Each number is 128 + 32 x the weight over its row's rms, rounded and kept within 0 to 255. Layers, rows and columns count from 0. Numbers have three digits each. The size before them is the row's rms in percent of the matrix's.

# layer 8 MLP down (transposed), 768x192, rms 0.106, rows 301-350, columns 128-191
099:076166135091137171159121150140116142172145108145132130117115096116118110082151173173106126092164190091149135137084103103055093104165137109170192172128112161101122110089134119133134126131104183
100:072146141123108118116126106122142094082142090154091143101094130110099126171109100089138105133193117109135133123098153159126119120152109141073095127146172158067085130081172112150135134095120156
098:088099095126102091135101117121165117103155136168142097105169148112115080182107158083094159085199177173123063163127155119142123131106182077149218137142170094125143117123116120145099129061097155
093:067078176084140126113039104180079159186082133093154143148113139161148096156131147112136117137113179122145152087127115156148090087141153084129082161109175096129129107119134165115116158117126163
112:114103058146145124085093163131136145111128123150166195120102119197072095131116156128116090095110143140157107140151165141156132136116088111165099171108180156135153086061100166168117086160110101
097:151169130108135176090161090135106142133137144086110195068108170141110105116133109103113129168086122144098128135113126159108134124073151128181044136131075149150121118095140146155155107146142161
099:141124125092105178171200175125079132097075088107128134131123102117133090131177166198101175109123153172138213135061119144128141096125165133083158116130120130142129129144132102133100106075091092
092:064104129246114144125172129095087111185076127145092180116092106129153130097114155093159118152109076123072127153101085083057167180128150114101110097118152121147113183147106166119147086137124131
102:083140106128077130106164156153136127105099121151114175098150120135145116168145168151158120134162166205154100139078098114098087121102138158125128157136087152078178162185172135144071142143083120
103:142117117103169135154124122143093136074092134155050149119115137130115116135109183098126178159085043134144105184140126096161148105100176146127144112139060127149086152212126116129119101168108156
102:133156166114118142131129098110162082110108131173106118152123133156154143135190089166218134105138172117151153112136097169103141096172127105110160183189146076149142118129122136154156106087141118
101:127149149159104106115209155116106097176127116125121107179132137122092114143152190161110180116158153115129121138123119131073113143108152106118116180083109149145143123118153150172118140107134149
099:201060128194045095132160122109139084110121170098105151128175123097171103129075102148108154127162141174130144124139137098116140168114136108174141097180122108123168132135166076171103123161080151
099:129131123096211169098115107128102140134073163100094123171109164153136162132121147178100130147134144177139086132078139169107122156169133165139139091154117156107071112081131149123128113119174146
100:087115135134177131094092095141138142114111147122121128117133119110151126131152183088135115189117063063122153110088147158092085154151147151119175155161158085109092166086084122054107145103108154
098:139163066122076090158150101087157126084116146164145155121162112128120054134163129129078083113148079094137143132176099122074079144079087140132137122110133147153136145145095132082128191178115122
096:136135134150129105115100117148131182172127100114121118153096103166120096098144121139124094059141103167155134188135107179175129174130110132130127095122147138096189109134193113110105136153105152
097:122114166109163143143160120121154179131177118170140142156120116109119128107134119169156176165143102118116162081162158191161097154145112149190177141078147082075134130083102127109105126149181178
092:091120054165106131102175130153105159107155095153106111137169124132118080177167161167153150142147115112151105091117121187084128144155089075085159120096116127121068092106132149143121074148133138
105:193109110119113095157093134155089131150136108207096100064115136136109127156128086142063118124160174120143156106112119160146133079119118102087150121110138129176130097123042138170113119128096104
107:115140118134135171087131061115140132101154169144124183056098079164097065210107178082085148145103081058138145103064113064160123163127066090177156081106087093152127137075142116208074089085122134
104:145121130178073128095081108107093126152108096107156162087163122110141166098075120111152154094117137123160206114133053085106126126109123145149083132085127101109150178164137170155198118144158070
101:203167133169075052166151113168141117154117164106151145144123114090149128100108114120127110146142104157188100108104160177159124147051164124142094105105121077159172133145164162151153120154209159
098:103060133159091138082095131159130183144105136180120129133153129122123173160130145074176129063091091169047118140111149116137124082126126141137188154110128121093145087128139157179161093115083087
105:112149100132109149084143092077072077181113119115174133126099089046187147136137123105111154190117146118160085127143159111068088098123157150130127091071088121094132112116180109134143077114142119
103:128147117130171132126164134139118122131156200145126067081107105103133116158164151105084131108176141091164114192123100152079107119101178099078117139142106135132095173092148153150139188153100170
105:171109148153140141092103164156071092152109127109099186128117170104068125116174120169136111108131120172132094131087113189114122147141141070119162180121090090121142149134109138121138191152142104
099:091118110075089122088138149106074152184170085194104112123196197106045089062075094100156115127138162140140070169160144177166128138175105089174175118079122136064164065120139111144117091134158182
104:102133104112181121135117128094129160155155130184115119141134142118113099148177136131146135073138137161127064116170117139146111178088170107111146150110106145126149109042133094169111191049166178
100:105139050130138098160087134158127083158119146102179115147110118184139140144142131132113122141127149161147180100077169157172109091100114101135064191129123151196170139082084142167162137129118092
104:094096151120119120088072110142120142105100153112153154126147142121073120165118089102100171170100107200146145081149145072171163092152114103111068140116160147100150137133092118080190144162173121
098:095104096152114152067171139148095106145132157072154140121082169141128055107093118127156110128184154117082106088115054056146177170059135091138125121096129106154184126109157185137102127170136146
093:127096128131176111157182143133127147067079100100091163160120123121132109097075131126064214116141103164144136135061106130129158123120112105119107126196151089120163132146153161135158183084159118
099:097108106121101119129145161187126102153111151137080139174123120122121097121163068178077154067134141113090119129165060165165200158115141098101162142136202078108122183124133139168156151147130098
097:091156152154085084029068130151139163131148134142148062145077159100126151116157146168170110113104131139066131125118099117108141118156098147146165142197124107155180146174090118142112101154121162
102:147122084114127167172154095116154190075157116112084176105134131135157125054141088163131134151113094124083145111115120072118160175151151082171148118152117117099094108118097123158142130124158140
089:124133128150163133134133175137188139140125089137156117169118195090094192118167114122117141143121151149166135135119086102060133157124190048145110135198152077116145136158101130081108127089124108
110:136141145155186129123107100107105142065080074126165168117125102133100147167126120117085095141153128131193129139136144123168134118100105168128155126100136052128131106067111125160090113147064085
101:132133143154153140134152081142173071097139117084088078121162146084122101151126131148120118101141190137110160176161128165224111138113142183111107138104126140183146072190133149141083124092090164
098:178178144149140138151129133056138071121098100125069158163143128132131154105128157186125084128170181134097131165136115152106128108151101126146153080133140195084154214131163122105063112113146159
095:138087103145161111143122104118095153180135117132227137124134145109096179134088093147075156194142127134166100127112103118180134105149178068113126100145171120154102109159120065154135095121132128
105:138107143080174076171121147142111145120161145065134121203091089115102120163137133118091130109093105129121105145152149127078167157154119148051153147148155150131186135070141152123083183094136206
102:180155123102208147133098153152174159151166070181130152189099138154161126146115144159050121127104134172112144135129071097097103114184138128157149121146087122171139141139113140134098110166086136
099:128155146103127141138165117151132151144139136134166115129097121158154137162163143178150089227195166162095105153146131129106116182106167095151134174104094105091149172140179130140096165132125117
102:093126171102104146076139146144131157169143102131096081096201067194114135116133098125124110120092161106193119152110119128172086094135091098120095134121163138090147082085108180119132132125132124
105:148134147125148197126185152154075061078152152152174129158074117122110156093119127157104090132167115131156152130137147108177131139160071148146158131160137070116116114120139096133130123098126105
103:146135088174189140128093138139115151051151116080119176151109152121078145168196127126135133095150126111149189114131132150151157097090158139064083107170181114141082102141155167139135184132130081
103:180160115128132087143112150145098117109136074138112133074105106115129020114089175144145146125142126061142125123149117156205131133108128118123077140115103094122171106142111067132145167136190136
102:151159101051145048125151184092140088095134144139152179094116096155162182109096117194063076122199083138084117188120116173172085148167146110070144156140142173132164160099095075131139098133108108
102:122148126232176109108204159089110123141099134144140064167086122073122124159132107114115159116133108087144107086071170136154158128079143123140140143141171147164167142145159179107137156134159070
# layer 8 MLP up, 768x192, rms 0.112, rows 302-351, columns 128-191
098:071104173156118046126105118115125116126062138110165119102089104121145169042129115112162157138062149123118091114111106088087119122114125166122139065146096146115091121132119126142114153075080055
095:177115117159125110138074132113068079175057163137140068155192106134132123126150105110149192152179198144187101101075140136177156114116138160126121126167112178118086109173159153110110147122119101
098:113085104222140164158081094111099167150091142154192134129105059108190101161123100141164168182143139118112092097127153131130164082133116156143093122112148103114150081104147138091088121152155171
109:092125120115072156200109055120111108086082121140176119175124087131138140131136173110149122152175126122096161079116159086118132151152139091104138078161088180136087107187135114073140151103175105
091:083142078185099105135111141147115102142125183135162121175109131129165177130096112106115109177071137041139114043113129087126168165112145122162154113160165054164159149165151185130122140112105098
097:128093087146146137129149139164143113101108081112100108116132079144220134094121154158136131152115140163143124128080105155150129140175133137128134144092142077097068095156121170106172141102057135
090:156125155057142118190144116162118195120158169120115139110118126091103118084204173093229139105130167118163144141125160147122113146087155100093135186126069099118138083105155115152140137112127136
100:112103105135071131093118142085140108089156138119095141141091132117113144078093154141148188117104139087110078128031098150129163114161105147126150084215119091119131087093150168119138109070128129
106:097083130115122132168162082137144114099097094144178133143141099157108136095109116085132194120125176094111164138078166114145128038125132147134104139110051110130132112125141114063084156146110105
103:085134157111085122119127068129169121088059153177131075151084142110203130130162204158131119177105123128128123150143160062142112125140102163122095120179078040161114145178171112112145144077147113
089:110119072122127159182127141090116145178127138139127146122081169092139134103049082074168163142069131095127166080073135124117179137128144182118081156134065117142091107145169144091167082133199117
102:123149154146097126176107087066123085118104139143119125103153095198175140150137107128146106064128121153167157123072134125139126087115126150115109110152073102142175076116182115154185142092171069
101:129170108123055130089089083135075126140126206127162118110146153167171102140063154083095112090102112113158126111114126147109103114149076183101163120154135067110120118126129125100123147098163073
102:137135125090109045171017101123130101157087122106133044147121161114102159050137074127168176119129162119169149174184128152089119173118089171093123076132091154124131143144135123070189122120131104
099:124135130155088127109134105171131153143124142188218085128154084139150172090103143124130104126104170120107141145090167123089137139161108152164138115136104129099129112132110150107136113121162165
093:128083071143107056146156146093132158188130125125102175114141103148197145147109097174124116154099159106123150134075118184131141121134134143209110119076129075092140160129157144079135132144175122
096:123114083092130043140043095138113184155113150137208100140161070198176200128146090139142105062108131089134136117120153137146085137113071079124087091100121125112146156126127112109093178126138130
086:074133082182079149137149145147093128156096143146116120079094114129125110135128140127147198181144102117098107075134098142073110105113100119142119116127147073160061129109198158130169106135082079
107:092117146173099128119093089080130135173089095139137060089136124096153125160110151097129123119110132073125092050087121122144133123132128096127106075183070084136147116152123166143095206097143146
113:113133124124086117083106161165163152052091143152102101120116108139114157042145120149103093126127229147111093122138164106085154094119073155100163098091107129126117180152186124152109124111125094
105:130153139160126136134153044089118103129077141175096111153134166132140187115140137091200142115128150131194133071077112053078117071149100145126138115191085168150134119194174139162088117141122108
099:065068137125140078130117171101095119113075219145079107155107137117142165117114040136145182143101053078097098136096150031130101181152102146149125154139103131128058113128112174123147120093069094
097:127159118144155090128079106154148118127148134081157173121142163126111154126166158124147175139149193116120125149074106158075133141183180102114127120148128142166101156148103136116092119111145185
108:133140162213036090126128149050134127076146128103151138132105081101223151091169114145105104141072146066127147120121116133080157144115055083148125084141106106117111084168155136064139111137190049
101:131121130163112141186097092111067153144164144174189099116140089169151174129127169158176162169110192121112115113099093109117150123102118116133158165150079146081142156203189161092158076133144164
104:167104130196121141095148131128136125134124180128092111126129124108166155075114135111124149139107129154175128062117154150086172136174142105177145135084137098096134122137122104065058153143143081
096:121139134105045120209142142199095149117128115212117144157155134146118142139106091105158143154126109074134110131131141170080059108193080137189106152132133130141147096129102128077111095106097159
108:107132116205134121191092134094125110133188104142117180098166145142117113139169162120184154083092181108147062140134116122100135129131135113114130040114142165127143126180158131082126148040111144
098:110186191127102107157141139138179157124144130149146118163120094170133137090139114121111131105095164122124067102071115130084097143123092159202133126100127176100141095132145135104132152107173154
103:137086160185147123155139099175111162122111131111127123100108121203145128158160109102117153117091188156173119097132211159111089150126168168136123131046083083200139136084119122127120101096117136
094:169146096104104115127107134122135153165131140159167155108133124092148149091136096082147116136151194108121119083111140102082111096134075087114176151110129131186145103123145130082117166124124121
092:095097090065112147130117134141086178066107150158146107154065041110181130184172114135161125140138128127117122169113127072092124085147092080175151110175139138096109107102139103166095113112116083
102:189108091121127133158064093075081170139097200157190095174065084109176134121131145130212130113108171181146111134093120091149115136116113093135132106144092131175108118173141095097087224123090109
099:126160153196091086182132137096152121114138120108143099126152119126184129142113077142234152189129153058145119147133142104143126122091048119125071112135113078151147112146144139123111113123161136
100:133120153098110088108056142094075146086055203123120153112105197136120131171075090116160115154108098182138130082083125184072171131088142129142146142164161117147132103099103157171108102064113134
085:128088082187155115153134139126129150153154198135130088103090102210180130103121130122105207147065129103127197069069158138137144156090157105208097117065152114105134113182116148120108140114186116
112:062082165141134098098164083129166161084115133171141138113112069091142114062097109075155163119066095103085147128142089137107160068150062125120145139192151090092124109137135167096147127099150120
101:138140102117102151136039078091143156071109118167140089159104123115111078086148121099129103128109093143123142114141168094091129151157100094116187098185142128154147101114113207132137183102100111
098:143084122167092083114179091127146184107164087159098159130116148084132129098109180104126122137058119124203151134119164099072116164143140124087140136148114067084170059147152142091165174121145103
096:164168143087111038101060075164130087118109156164127120150072156136161181087126158131143166147084160148165136149138092122117134091131155145111079128151079100094096100124200138182126161097065171
105:118022143109143127152127151112050151125086174087131160145119120105139109129148114140121163146059191170138104108097106085114144122105140136167070091181137115129100095145158156088115110065157152
104:170076107079124091184144129138122113101104112188136110112121116114120161100152052159103156105107193126190134099085090157068122127175134172130108137149148057142114140143163193091154157114133140
099:078076146156132075131137183101087113100120158141105123156064052132133164145151102086130091176067084104152109174108163128071173082136117185123098069177149112114058118154182141094100134170149122
102:063103166162075073139089050124137190112139172125133087185170063102157170168108178062149153108128128174149132114054129137117160080143068120160158175152112140134141119186107161084082133111107096
104:132078095165128110135109077149133116057091144085146114086068144088123118089167110089121188182108130123099144139093154090105137062127094149122032059147114133136085165118153128137105140108137085
104:077123148176114132124115072152073149180149154128134131093150103085152148093122147184119198142137099121120081085141143128132117120187121122166125125133142107122075131154138160144099168114146145
103:112102105138133134170118140120152082074095096179173194106144185118142147149117143141135135184104102097115063117123177034109064158151106138083154101101155132099096123140152110116141149094148123
101:173149064177099100157146150095174125114178096154128177116171084210134137164140143152157173133063179153173104128115120147090111160143062115156133143141154141168124119134147149146115104113097109
099:148073094183105115131095202142119117073143119137120080069124097076137193137055089117142099120118143130106103136077175092116126140118070127123188110103079158149168131125139124104132104130133141
096:145105097184080117129149132148108174066113145105142094168163077146209109085112052135212144161139097135098090117182071185133121124141185105138065153135103107139113173155214112164118135111138124